Part of a small language model's weights.
Architecture: RMSNorm before each block, rotary positions, no biases in attention or MLP, untied embeddings.
Each number is 500 + 25 x the weight over the matrix's rms, rounded and kept within 0 to 999. Layers, rows and columns count from 0. Numbers have three digits each.

# v: layer 6 attention value, 192x96, rms 0.0976, rows 84-127, columns 32-63
# o: layer 6 attention output (transposed), 192x96, rms 0.106, rows 84-127, columns 32-63
# q: layer 6 attention query, 192x96, rms 0.0898, rows 96-135, columns 32-63
# k: layer 6 attention key, 192x96, rms 0.0907, rows 96-135, columns 32-63
v84:452449510551523490461539466477489509480515588474441479547513462492442570513536510514447506531569
o84:530508495455477558558490462506455422514527439493504476430516577468511500518467477450494547474478
v85:554501489526501477582564466506510460553523509481413487485485512490434434552480575464571538454480
o85:436490542478525438535496466534481477457443487586544460449573512475563517566497540490453527558461
v86:493508474429543522571415518486530471561559479471456538438558523492536469543567494524572501517520
o86:487524495483498465430524463521510518492496449520449471502483538520527501449536508551391414423471
v87:447500526498470511551561561494538509550465434479538507573411405487546495491556552508471398532534
o87:523443571509508518439417466506493550451528486501485501437484454567506494554500533403505525458533
v88:503507466565477509541466493531547498581474506432530474464443377505493431528548472489523432542449
o88:480469525542464449470440442496446555404505444516527489451493538482474609478437529427534509438490
v89:441578538421534487533499413480467521500506559553517540465527442510445570536470552434482538566489
o89:486428503513521503448503500644560508510509455430520557557542535489520444495489529589534446434399
v90:555430502576489509539508439466513511525485556453431470515430616509536521507417470488536474565581
o90:404451527428555483506479462506506462511449508571501554462573385479492435586464518597463540530469
v91:556471477525486539473390558456572569549523483503509537499540523532484481457492503470489472499467
o91:473543520548491492531547478547524497410499523487456494538536427538451538515521469400520487469479
v92:550545456529576476617523462489488456494476437513566532470412450499494497495598534487491444401539
o92:484437508483453456454525484472525590512495462562477492536465432479556544613475481449498551574420
v93:448519498473459503533467518480492485493469483457508464487548439524471534485503481497489426484542
o93:571452526459471466489528489593509492455526508533480482555432530465501490493526529470521545522480
v94:535417481561527502567450534533498477468464612470573441556540510533571489438529545485464614540477
o94:428504473533466525441563519455546509537562464523512580544536490531453606530399526446429459492429
v95:495491486529486477484466636510513511496414521523602384523533470466495468459448516455453538464469
o95:504547433414498563493471450525487457460560512425484587512479493544543530530492524393553526480483
q96:495507501515474519485496474470532482488514488450506505555529519504494500527517467466478495539459
k96:503478526508500514502477545502513538512481501541528485506504504501502504481540507491495512468480
q97:487508503493487510488486467507469470527483531469504481478522510533474534438465476530498500539482
k97:508494491529504523520526525501522523473536470504493545496507482443524483506481544431502520514505
q98:504550506504486516488496511451498469480521478487512496513543542505519510515456508484487501510490
k98:533495492507459519554518516494532514481504491505522512462508470481496457499528503464514513491513
q99:473525495489485501478482474487480488503480531483506488469502526520510555493470494551497552502483
k99:518524477524478546528540493492515509480542492475490522489508520498502447518489495480506463488514
q100:512490490508495488507509505510507497490491511486482461500524502482505515533480481462511488483491
k100:485516462509504525522494534499511508494497517488469517510503499507496459476507505483490499507485
q101:522464488499508471519507486510502492508493511536515505527466438469482508479544475471532488518508
k101:516479537499522459481506515511464490490462489532505546509515506501474497529476501521470502447530
q102:487491508506522467481493544504523481502520511501490499482508455461508478497458490526528517507510
k102:500493476464489524506502486530515475506498494496490513506470503525538538491488494476491501509474
q103:505464499518482451511486497530504506495487518524519491509463473486467492527540460483523483486504
k103:503470531506531467488494488533468509470460485514518518502512503538505498522473518518484530477528
q104:488504509507486497498492509486476490493488463480471500502518495500479479499474507526487530518489
k104:510506475479480545486522483496518497506535503505506506487484501479535481467527490512551513534496
q105:481525496461475542521488486483495489506516506459497512515522529462501491471499508534494483491500
k105:512500499516504499516488512480472496502500513526488503505464505459506516488499514499497493536472
q106:461555493487475557484488483478514515501551486441486505484513522465503485481491506535492488512466
k106:494528485521466546488474489470484478503506519507527473518479514437521518466516497483508486546467
q107:485458516494515504480480525519506526476520494504475489486493483502507505513542528505488496444490
k107:499523544524537456499523527488503522496464515508505515526515492552482472489508486467472502484520
q108:529521515507507453549534487486479483486512479524508498522452521497503493505536503532484492511516
k108:545535519501508539483492528443473519492527504486508447525540541466503505518524521507520495541439
q109:543510522486484539516518516475498444506479478525502513513506510499502493470514515543482486492476
k109:501490497505525519545482502471505539470482517488485524511499510459508494498504456487479476498516
q110:498528446503505476477514500493512527484469505498496458513465503482486535520517504503506517478505
k110:482517458501481514464448499473499518528486489483494509498532535492516560488508535515480510501533
q111:534471536493537521475481524501518490478543537492538499505517512446463473507557514501518538525513
k111:517491524527500501521498485500504494476498522533499507543498498483499513495528469518498472555506
q112:498508503498498512505495471498481487514467483490500493476443483548501505520494487492478490531469
k112:493482482486477510487482522507477535499464477485482498494511528515533474526496498504478497460487
q113:515484517551489494537497471491501505498515494489499493489536515560533464477498496523494495471514
k113:475501467500481526478539492511513513533476515501484486493514510510485488493464475539508521474478
q114:530453483500516516476513507496514498511528534484505498486542503444505485504510507509523528525500
k114:541503522517528488515501490476532479503481496527511502524462525510507504504519482522512476516512
q115:517471487517533515488501498519504489530521497521503494502543485450497483493503502475541497513514
k115:524518524505503484502502459482521487489492513526494513532466516510507501460528461496501471518496
q116:531489495540479525490510525494464503501524514519497526497531477494520510491520495475520521487530
k116:507499498507525517508520494526519494481502492534479476499534465511473507493526463489502479520465
q117:507486520497526517466495550489502539469485494519460482480538507513502503520496484531508513508481
k117:483488477511490502489525520487485525508546518490518482491499504502473459536461496481518504480483
q118:529539489532520522485515467486506505499493496502471475514501481454465516482500515503500468487510
k118:526530526490491472468474504445498533503508493492484477517496506493491534511492519480483478516525
q119:511476450501511450470528508502482524469514544492492515494493510492502539510512503478497509499488
k119:529518473494494481496499527522487474488467525484501502538529489505470480474508501494501531504528
q120:519530499474491482459510501460505490506516489500478512533485529466528535513479529480519489520495
k120:519519515505507499480488490492489491497511529519510461517480493476491493516498519476513520481507
q121:489524500518494504508497417487463534508496558503460533497504533489517498515474470503458514517484
k121:480479496495532490466467496505538475522534494483494447471486514513492503504476510499518534489474
q122:520501521448530471499507501476501488478501512510504480494476515471476522511463518514482497549503
k122:555520451488522473506493487520478490534507512490513471532496511493496502516531494502497497512506
q123:493488505502507501520489505454483476491502483483464500507466477512466478501455510490476493497485
k123:513494516508498531509495521505488504533480496485485471508479478466498452527504507517484524523508
q124:527474497467519461505497510506466462519532524438476507535489519479502525528483512521497501528485
k124:521494506474529476501532481519501458521505502504523464514480507470491496570494554540511511516471
q125:534473461508522478490524510507518478500527529490483504492508498454523488481496494542486509517533
k125:525511525492542465536491487479542455548510512516510492531464549509521502482528491502502483506474
q126:501493463484437475512477499504491497483499434445507521521498513500532520507505541534489503512462
k126:490504491473499531499525499531490495508475521495480498506444539491500522490501492456485494537514
q127:477461474492483462473537507498517475486498472507491500498494510416480483498517504487517482536481
k127:532529525513501480516492481471462493513483497486508507522471513492489507462531492501511487544479
v96:514496466507509502460488477520491523481499510471513461516519518494477492513532504484494503506498
o96:525495501478508528510506506486496468533528495481518515505481482485508504482484512508487516504517
v97:515514511473524488554454517526506484520507511493500506496521480489511479508477510504500499495484
o97:477475448496506433491534476513553475460515488517479490513479486506491510473509462485498507494481
v98:516546486501512526510545465479503483508511486484508504504482530510485488477494503495482473539510
o98:526511519503483550502493500492499510520492526504490506517501506518509509535483511519486493476490
v99:500508511480481482510491490504503477514493538514497491517498513492483509502515506503472500509509
o99:490520511483511492501524493509510486499493497487504520499511502524524481487491486489489506497506
v100:490501503508486501475486528511496503506518519510520498500515533501480483512486534505489518519509
o100:526525496490513504502508492469481490488512498479516492505496522487489494479490506488490479495503
v101:467506487475534480514500539499490510498497521509480475485495488505510497507523531502498524491484
o101:512500474498524513494514506479505495502533472505490524481488486507519494480494501511504509532511
v102:490499484495504501506528468486515525506489550476494489517506485505492504501516512526473478518492
o102:510505516514494505486482446539514497528485495501510481518503517521498522494447498482499501521506
v103:502481503517500490501523488484522505493500498526483500511509497512497486516483514520495505520489
o103:495522492509516544492480523486492496505492518470492506489525518530512490492500519503483484513504
v104:461513494518472507477505505490494534494502516552467507501502471508510468510471504520485517529542
o104:488497503529520504494489475492477548505494512486499498489517516495473478486483535510499511523499
v105:503533494515515513481498473473515489496508502516505478466479513491485481507493525497505472506503
o105:519481502512478525498494493486499499488523509499507509505495510483509509501507512497513507493501
v106:497499525484502508501521533490498500470495485504511492482492501491508490497493478505501498499502
o106:492503496503516506516469506503498523488500479519516460483511519479489496472507490499500519507518
v107:524471492484504497514523481496501475517510502504521505509528479509492510501484498489512511503510
o107:499513498525501505487494486512503490506484493485510500493516485504509483492523508516492496494503
v108:520461504469535508482489512522469484499505502482521500515499510500515489489502474473541509511466
o108:505483474487510508505534523482524495506505478533496507543474483485497527491533473524494512484534
v109:497483500473505493516502489503482497489493478509540538501488474495493510511494507516502501486478
o109:502504491520495473480491497524472504494499483489509479493502496486492503498525491492501491494525
v110:506482482536496493507489538522479483531511551515490497494513466495531476505466486509501533502497
o110:470518505513509455490500489474522494486508484510509474526519503503490482481505503520497519481494
v111:506492532507502516475495517477522521496503500496508535490493508506480521505499489521490459476496
o111:489511502490506490493482492507480530483491492487492471502487470485490511502483471484493516503517
v112:505494465483525518493522532500521507498496491508499476480482442502502511506500498527504494490502
o112:512489498530514517508501503518505503524522467517479496497508495523496491476491501498505526481504
v113:491477513493492503502517515489516505482496500503503504493506474515523512480505518491504516487515
o113:501481509504494518520487499504486526496499507484492497474516499507495494519516513498499499505484
v114:518512510495516480523515524515515484500470504503503499480504478493503468511506518504505496490507
o114:499491497528479459492486519507493490507498489499483483483505520520500484496471499509488513498471
v115:451503533500495494512487501464512528502506508538462504522493488490483491526493503508477495541511
o115:491509497492541524483485488539509519513510521493493506475480506499481465442482492470527490554509
v116:440433488514493457528494542520515523513500536519466469504529459495535489501489499521533553497511
o116:485477490511518441477479489516540481516500481521508499506508500461464455455476491479548514541480
v117:481502541472485494496537497492523490518476538500490480492513516498498506497516482503492492488505
o117:489493505523501536498501492532537491525462496509494504487488507503504512508474511512499495534496
v118:515501510513508496518513497482477496508520529512499491503517482511477499475470521510517518499499
o118:482491505525490522484475512487538490487542506479520503520498507523484495517518501495481499489476
v119:469495491503500493458474492504482505486494515488468518538499495490501520510516485482506490505534
o119:509475528478486468523525505506498498508526494496494515500480505482497505522487483511473515501515
v120:508506497495505510485494514509528523481504472509512533492500476492499476498464498506522483491524
o120:504501496517505483512502496510475515499487501466485498490508510489493512520524508517525483510501
v121:495476502502476508499475522510500504508518522513518495500499499494486509493516512489496535489483
o121:515511507511509490480525506483489503525505509486520493508471470502510505492510543493512476503514
v122:515476494499505505516510495534512510486483486504495490468516497512504463503489488514508525511469
o122:502516472519488508491504510499506504488495505498515490508523489487515523505495488474511507488515
v123:499512472501491520496512498500499503504485488462509528503480512502493513496508527480505478500497
o123:523517546507492484513509509486476499501517532522512504520503507508497519551500485487508482494498
v124:483504533503500506465482508492486536495520511513534498509528515494486490526442494510498509526508
o124:486501488471530477487512460482496503494500532486506490500491492476483505473509485478476496519503
v125:501493520478492506512527497505491524489508479484526506511502504521482472482475436524517492516485
o125:494514457504523539506465504488506508519470519514475482514512494492493496502497511487503498480512
v126:520496476524463522491494510501495483507499486510500515525477485500523492491515487512495517498529
o126:498508509506495530514520499539490504470511486518504483493504503503491498501519501521515509490508
v127:513514491498499505503502506517508493519496533493505463458550514494521476504481517497502534504499
o127:491476482514511449493514482485536485472490510510506526526512502496494502490510469534484499492480
q128:491509481532562430557546450542406539504480580506467496510444436556487490501468440506496561558586
k128:473500522547537411523524495529430524529439532556520506522435490537448507505475461523462516484540
q129:494518507490480504450479534492521478498513466490492494473543535475510516500490539501493478491479
k129:498492506513524458516514477526460551507489529536488494484464460519481512516483454513495510531525
q130:486502495474471539482485512459514472473521465476518497514534513471487502498493519497523480480449
k130:523503496503466576506494480454551497474565490492504498491519519457529502496515507490532495514476
q131:506506468501536519486480491510489505480473545485500495511476475525486502500490476483501519497500
k131:479505526520484460520524492486488468469508486518525544501484524510501471511489500484471515520494
q132:512516463452494479494475517496524525510518504510506504495525499497499494487487508498487492517479
k132:478496510518492506511502476442532455521506501489498493444521515481488526480533510466469475513494
q133:460482517473473546462470517466527482481496465474508493494509545457503512508496525471513491460463
k133:536506492507470571513505484468531493484525495495504492497518503444520503475522496496532502522491
q134:482500516495494472493521495527501462482469514465491508500527500480481508522501524495487512484498
k134:560472481497455541493517513434515503480532497467492485477535483463539547537509518523476460488479
q135:478469504512479524504485482468509495503514453481502496507507520477507535479493549513501473504466
k135:498518485502514539485506520486512494470512509500504497488524492471488493493521497490510502517501